config.toml
n_kv_head = 12
d_mlp = 768
activation = "squared_relu"
norm = "rmsnorm"
norm_place = "pre"
positions = "rope"
attn_scale = 0.261
parallel_block = false
lr = 0.00374
beta1 = 0.9
weight_decay = 0.059
lr_head = 0.00708
final_lr_fraction = 0.0
seq_len = 1024
doc_mask = true
Each number is 500 + 40 x the weight over its row's rms, rounded and kept within 0 to 999. Layers, rows and columns count from 0. Numbers have three digits each. The size before them is the row's rms in percent of the matrix's.

# layer 14 MLP up, 768x192, rms 0.138, rows 11-60, columns 128-191
102:524512447488495473452412473505511475458455528610549480506492501549474533443468560448526496457517473537502409501573512532525529492577477417536537485534516521449546455463456526485431569495473529
095:452468535531577540461449449463540520478527538546521460421501498510438501526465519568510521515520486460519441516513497453431579443509490569484497491560499448520538537535516476563476555546490520
109:497477464529506512476520504498477416393594528536501539475465497501504429468532429521560513422494575498490565515506461437472535544534412490537501521452501471527472431470505524439497498544530510
114:538530506475530510546533542548544548461492552554415520468557542492505474573488492468557583472523500485405519544507530506449475539560562499514451512492500512488523482505513557505516479462476499
108:438487481473458524512518540496512543513595581501538478433553479506525496504552509463490532456457466577477472507524433474448430553496413537472383459476459551472485502443502416573544542475475488
098:480470467479552534478539460535424513459453525578583491511525532562461476567528513540409547528526485565478541487433458454507550556501502492436435412487473448449524472482458493533544553558512498
100:486543409452544511549540481563478542398505497527451452548517439454460468471495559473512496476518565486453420481475477504524433478475513452461441489496475530473499502521509563458426460497521558
098:522487496518500559448563492447479500479519543527534541536587439484500505531457476537539515503506524515482515476489360406545505450459425487551474563520538465535497503516509550523499511532520480
089:496509461460514547491408500525468522511510508529529498459398494458520482517459490549464608490526518565461470578566489535489516514555525496490489519465502507511511457494457498493479530600481504
108:526526558482472530460508526478429490454412505551495488506462462469498459478422466580522501462507465533539483564432510540393474532534564449513495529477503515511457435429491451541489470473470488
096:496500450485529502542486592588535531395510492506522531477500452457470537500482539534506496559513571544413479531544553393457554467505458489497459572436465530499511414515478466477516514536532492
107:471510485569498483524412484502463505490517594558519450527473522473502586581561489533487477443476523482432477500557518506410462510519510512497469529462526524459547445360535554491503450517470457
087:443467506472547530421524518529451422522512486585546494499476418599513520503517482575497519542512425560472507492510455507511507484534514470588538476505488530511529470487479588450514511556520474
097:464480484502472527485533571503471431523519510428438544469516484475544483540513447543486527507470458543426519505497459551500480504502424489518467522466461528526497502475447509542460511530523521
092:534475486569505554526489448514554430479473535463518497509506488545518513529540493519548580553492538543464463530520502518477499561529478567515399467473504493500468503515546474542450472574467486
101:442509481416432578505462480496502497531453493565503469468515504498448398557448552502491552526505502556488470478540416477560479476521515480496462478453551475494552517403424572558580490566484462
107:449485522501533517541551499581540447469470510457528492484543543527541439591456542537489492510456560483458463548440446545480489510509493473560560491513446565533495470509512500537458521507544513
104:467485436517548470503520521499465557498462521554607534466451525528498496510518511554495521485547451538538509458520522480508489484508456402549530507509530469524480446445417447483511472447579541
094:432524494490451485439490537554563435482437515489483535463486585541471440500490421519441559513501516498428494468535470511517621479524483481526572454517525539539547441516544539544495497536445530
097:531506501475527466518568571584515474464511560502439485505471452426490477406517501471522475538554575526458494501505495432487442444434533537501516508541535492498506431459400504500514602445497514
099:509558523525506535503532498585507449474487538548494482439483487468533540457450516500440536565478521557452474490517479542524388481505542443532457518488513441471436478516496580542485466508529486
104:504496497529465529514536553511497561547487494491513502506505477491429581495529555538442513520516503469419507562482478438506439537589523471489481573477556544412489521580526545529513501535537518
096:487539495523438511463448519505528519476512477583561499477547537486473510478467572476530509542510535561456428522556513497511483474531463470529463549494495480473593540503509566485481510464526423
108:498454512537484486498476560494506435518467612488509451484544508484431558480525456577524479544474455469506505495508424533437526465541435519529555479555481429488518456455469571503499513505517496
098:493474485420470465481500490520461460461582494573553470483539521520442519453485526553522542489492496567536484510508451568528511515485485490563461507483476426428548442474448514599527547516490476
096:485452488397484440493525522479514492544531509621465508507512519453528466503499503485449571512468481517420507518493503476568460523500505483504415488538546476508486504490505469513581536624478526
098:532468558449468474522532529565526500553502512492482484457475450514431497479486549490500510496498470533408578505536495542469443447558440550495495485549430489488523446509490543486433581493548486
084:544516523590404488463426535493484465445442503444485461526434436573562504536513500520509488474497543522474591514478525487552464529511476514561485565520476524479551467560444539423527512480571542
093:520501502549457486525476535479531425476451531611574466509527499583453472509547475487529540530536476538558510551479527486494485520518472421567487497534437532509545426481434567481563475470490460
093:457463487494451509492523506517460527482490497494538447489542483483488471478451541516488492471540492421486498516501556482485519495501419470525484509513537485440488540479519541525535474527528529
101:512412429465491540516483540565547479509546509519481522476476539438517530521518529554395577534494511574450456493439486554520604555549451460477368476457558529532484490457511515521470488517553459
097:451469482444523524462521450521485511452525525541543447528583440540511465580460598613567495450553469462476534544463504492527443543547483489489540454540497486516507518491470514482480532489509499
097:472535350473434451467477461492518551482514491550439487522550494468549485464470533465428535496546527432529451517494487457439479490478528483539508477428497528483474455460507514470539523561465525
095:485518478454505456546510512551539472486486490582490448410509493487397502515495553533517486520503490509492449487538492538539507515507502464567511505565497477493510455517442497464495501476567479
104:442431473492553522505450511528542519487390516506462494456507468546471532486468458555530512569515434437557448497517443508515451436483398481520472414450503471455511448551485528512476460403486427
099:532456409514494474485477562529506461460526545484584466497502462541519438504533457615581491456536471478546529486475445497448491458487445503487438572529411497407493465558528514448499522503506435
101:479489531524475548487512458474499521512499486519514464501566536454489539547550480507458548542463542529472431481431497560563494452555498480546482477481439438582487483531527509571553487540497563
099:524444486462524495464517541457478492444456556491556513549547517536431487443472507504423496531545527534409516504508505430489484530475430527550569477573526507541582420500508494511492476506494520
109:404523494452493464522448545495494514403455522509500492469561387538547458563454500503462532488589470487483474508521504467487501564543469503522403544498412508474568508486462520488492502501491480
099:502423409536572524467544536545536544548499522512569489462500507462457486513421516498453502470447553502518476471496524517483441503452496511483512551499506500482518510482465430507498491570539468
097:460438458485469499427499547521510549495481489507546462473489502567428411519446514513459481505517499544445508474444475445532503560509443526518495531458504525525530486498550554494485537498534468
106:471510541519524491568448499601458518516485551520487525609444496493531461568504543482441470430481476625481509548468512497406488519469484496480469502500522484518521519449500576553523494539440482
090:501501446472548542534442534478451425467508474540527433509527462534481468569491525464487553491548511436459441557609491494486484523497458464539438450500435407503508469482537506524539539509488504
100:447498487544534531485521504533450481455505552523549482524466438462473412530511571499528453483468485579475529534446491503470499559473430501522474482450488535526522453470451487484529542540508467
097:452462470532540584524491532519517495540552510555465516482563416452514522514450534542561489529457475473525539549514452443532502489526543491585482484525515549526505541461563432503566552532544489
101:459512456462554556478453528526456469479472509473556486504567436535441475502468523575552537405489542543438433504514510449530527553506528559479527531515446512524464445561440500452496565446503527
097:550429492538486525508436507536487566468489523536548448523449494518343479460450524503491457550576445521454483480526442544468442504580506445482458471576486483515545478535476510494485545477499510
088:472505478551507566425521504482544536503487528484498493520478532461547448610470553578490513502499571508495527512482567508480488527484469452513522498464479480518528470484547519518483524500511464
120:472448468526526564527588567558542572512530531496545470498473555556493553512476522576534475527527491483459433470487439521487502456496428510545479499495516488453502459467513463527591530526502490
108:598498527438435537546555499554510495522513513496478473515491473551494453519414496513452447558527529504497508477474539503510508457515480574549355517555470482516485538460454510482525577568576514
# layer 14 MLP down (transposed), 768x192, rms 0.125, rows 11-60, columns 128-191
102:391526479555508483476460485539390479475546463540436572455513548508522517493529518442475503502452521454509487532511524459500527437488462433530567501543470553498549552496501509523444609552518517
096:500467386474484512538456584456515490488575519506478521491467458490449475548538506564405488551579518526544530511475508570448476533499390533514535482514440507530511501537486455455497485451592494
111:563509504496509583517469529437487481476526530443493523488482485465513470484516444492522460470547474451475536464479517522531465498476472517532516547472545456535548530495472494455530503525501526
109:572484483470463513453536502535551522510500496540499490490495455529450506559506549474491548533429592618516452408501392516517555477532475546495447508448503544453512524557472474505476523485453536
109:534484500474542516593526514530478499461546449556503485502516492477465529439518563458478494494435499551570508502525540463452572532547513492517461480554513533536434589494515519515516480564583464
102:494495465477449423545449540492434513589496527450528533481498471547528453487471514480459563505400517475427460490577472524460564494467529555528533485506510543474519479566455454446478491520540541
099:435515490523465484484501441558542527514498510551490475500449560484518483465492502490412483513461533560533560488521474485442552500485565453564490469487451497478476435516533484506430572425528541
097:488469485522535528562520538518569553430531530495509502476441492486494455487468478465513548506495542502543473484551429450498515458429465497564524429482549463563457410505549481576517425543469580
087:520568563490469532432518467521479539495494460530453458490557477518522499488447468574493504487437493544547556503526544511531519488472511492518442532536498508461472445489497503488496463469565492
104:535450512446513420504429479545561488469501485585539449578462504558538567589527488554500500488503537507485472546500450606447560462480467453542477564424504476499542519436496483509606449507478554
091:459538548527498575468527494476424581546517433413493512495488568535455500524443425530513506512491494540489550539419509511557478465525534475474457531479486543472476522475495538517548486463484474
101:519508527456539471495579570480535490517428499541523482445562494472533512523430612458530461485558482413485515490504504576482444443537463487518460471464477441537573440476471506502603442492514546
087:559465449566511527525532494495466479521509449434530488560527497532496457526562462514489546533533462526476558503450462535512517450481562466535497486483460468507563482511510489511566573472524544
101:515587535447493534460503527460494521486491464477494554518522495477494441463561499506462573579499521446533524492471483556470451555522474471536489527504473487498451567497531488498480552548548423
092:518481466541458442552459506492544446456551453451508517510486578536524437503479491476510517502494534452557598379440481500506501447462554505532455467418510541545527439492506486472466472493473530
101:577501507473411442494515447479453502499485516545521521519508482525509504445438450458578504479447502490537541446518464483428491463417485488448533573512488470566597499482560489460531469561540560
106:492480545521461501563429487567530489478461437456444434499530547491526453507508460530517468558486467498518475581527534595513469451513489483503478455561468536490597559516486484443529472533510608
108:515537584505608490552425575524493593595506524518519566446430493499478530500504508523532475489470421474498508500538499501404478553536491524505445486563538507513541526513494446487508487416477535
095:587515473467501465532509567558540566558549471550529464571399490506459397518510510480474494403444526531498447486529492447537532602503552573500539516510501434469534575504471458496517470510471486
100:484536511520478535555508554563493469553533467515421536527514486512505394466558506523504431554556437458563493565511514478473458455488508542492458519522464486557479522530531453474519497488507501
103:499522545461500535562472551446532457488463492487568501593519532477515538515491456493488471519473487517535507493509460511505478480554518484600450420463463513559495640499563474539420503504479525
103:558436496517493497477466528493539507441523442477504438473427518466433506522540499551529490542589528531472520514414435537512528506475440403545490534415515465520524522505493536441464487493510504
095:469527477504510579461525454527473454580530457509552539465473499581510570522547534519471430484459529490481501524501460570580551518437486528536481491501552607460508482546505520463553546471454508
108:536524426499420516531439459413531564447449501466498501500452520431460512492435461538571442539458524474468507540536523498538504523490426422496459623630514473481530527441562460494469482489532552
094:562440458503519541554542496483504472504507454523519524568474494497515604550536504542494552460524550523547509515471565474480518501567511523503507494422495467500532515505510500429484417487456533
098:526442603540506425501501502507445508555448478512519474497562504483522511478532487533513460462441545454444525461536448503486522478582474552517444527554488522392450507479464520479532474525526512
102:521484559540535497429482499516501526485442514426528537495498519469436612469573499466535546488462527515537523462521491495529498489488503473488528475523518462533504499499514504426484617548474542
086:621500547508437468458459511487518516513548525483457402502474493513507486515556544513534548469470441483606563487528451503482483516441478512467546506479523485528496394569508424538550544492485478
090:557451483469407505527488500447525527479507485513521478526579502574460498525569457486409449497510459487469496382425462533477518475493437438484491444474484510525535483521464454461534488548523552
093:511533529514516543492490486456528533524477529573540525520540508536531478460506452503425517483422449427547567496468500456426519503529517580500454493465478458471488550516519521432511554472460530
105:536460486515471486489515464524460517481516520533454621542550489481512441380513524479477488503562475467531461543510463494491498445411486438499471487493464499461562560488518485523568481501497546
097:525549512526494588441515456461517487572507476465517560527545543487479514525496471470455478434489493454602542443435528477463524551513513501503453473541524425495465471479528588491491434524477535
095:512480535483549523486535436501492516511510528506561492580581494552542463449529535482489543514517551577505509434511449466465481498470468463450409540626606469524468485420487521496543532541455611
096:551567473550524515528523464561440546447494475508513534466497524501478592526537532557541555492502519514461496525489574517475586526556476560476502553449485509590471487509560454436529525510497529
104:486478528462374577523486540579516551496534456573460549493493618432493496528520518428541531509510583497465550483490539497444480509527573496526539515578552495484443465498502517555452519593509500
098:530453529488445516495482526559410480466484490462454529550497458521500504524502489504489505497495501535479508440553498533578525549440454551527501495438498446557554508490562506469513528494514477
103:508526489548502484547523438540492584466433534438472497513466479420464470461521515490531470491540563606532476477557486543548460456513491503461532472437420540485454509440488556524390489512506419
102:505466549535503487467500496496526506507497473412507516512429515511477544444483563466483497527461533536497483516559600488525532494486511426432462563476534498494536517484463537440513565446503487
101:447508435496511568558531524518471459476517528486453469445549490542509465468457490485487457542510429459564489428507528541570533491527469479577470486478519588585447490482513517539414562551491476
100:511479529542474504466551542494525551554528516475492512501544449477448517552487540534460472441489556528467553485501495489494456490506559510541495466566479562441476460530504546516541503502528499
098:499522513505487514504466601433481488582534491553528522468492446523481461535338540463441513512492463571515588464380430558464504496516520471536521486546502531460420509534516440479509472509498494
103:498555518540489430548490452455533512458550541491507462526479492529435504549503518439530471436447514521485414519496548517498415423526570552489550535509502439518579497466467481493518457475502487
088:503500465500480487489583532426486469489494421517589503493539527568504451508465507468526575521486548514467556480468519524488531502519501530497464477558569405466587449462477501535579488518530541
098:509531541515491383446481425530494524488467542515512482453438483461508446457492497529514400502488515481584519520451519476520471548544479431529418544420527518510548551468462511502591498529529591
097:446517550505490512532534457454498524444478493555567488537464493486490489447473503531470504474448475519518451520468567483484440487474445506536450576498478471505529464445447435475485477577580529
100:504492498533479479461456494420540564483531560453508475517453544479541455531485491491477463460490422472510559461503548460499514536535524528535468484522446493480412495527483475514458441409518568
102:528510498469514422509485513511478562470522456525465487473432513484528517516522503538500479571505497505499514415528475556424427435486480475493515538506516505455497504472505538479501513493499537
093:534545432480462454481478532442484484562574586506558479499439490559510479461516475487471523544558510531415513506467491517543486376561594543483507511508494566531458496510467539486515501528478482
112:550474428460491478497449518555504472491523508497509456478450461455527539506472485440508454548552523512514554559481483524477458528512578463507556479532510460478435508564517505472458461490483525
107:461446481543479553461551554494544544477504457552530551487444529498472495491509513515471433523521535461540523519542494534501451412547453500478505498544488504566563496425526518530486540508513450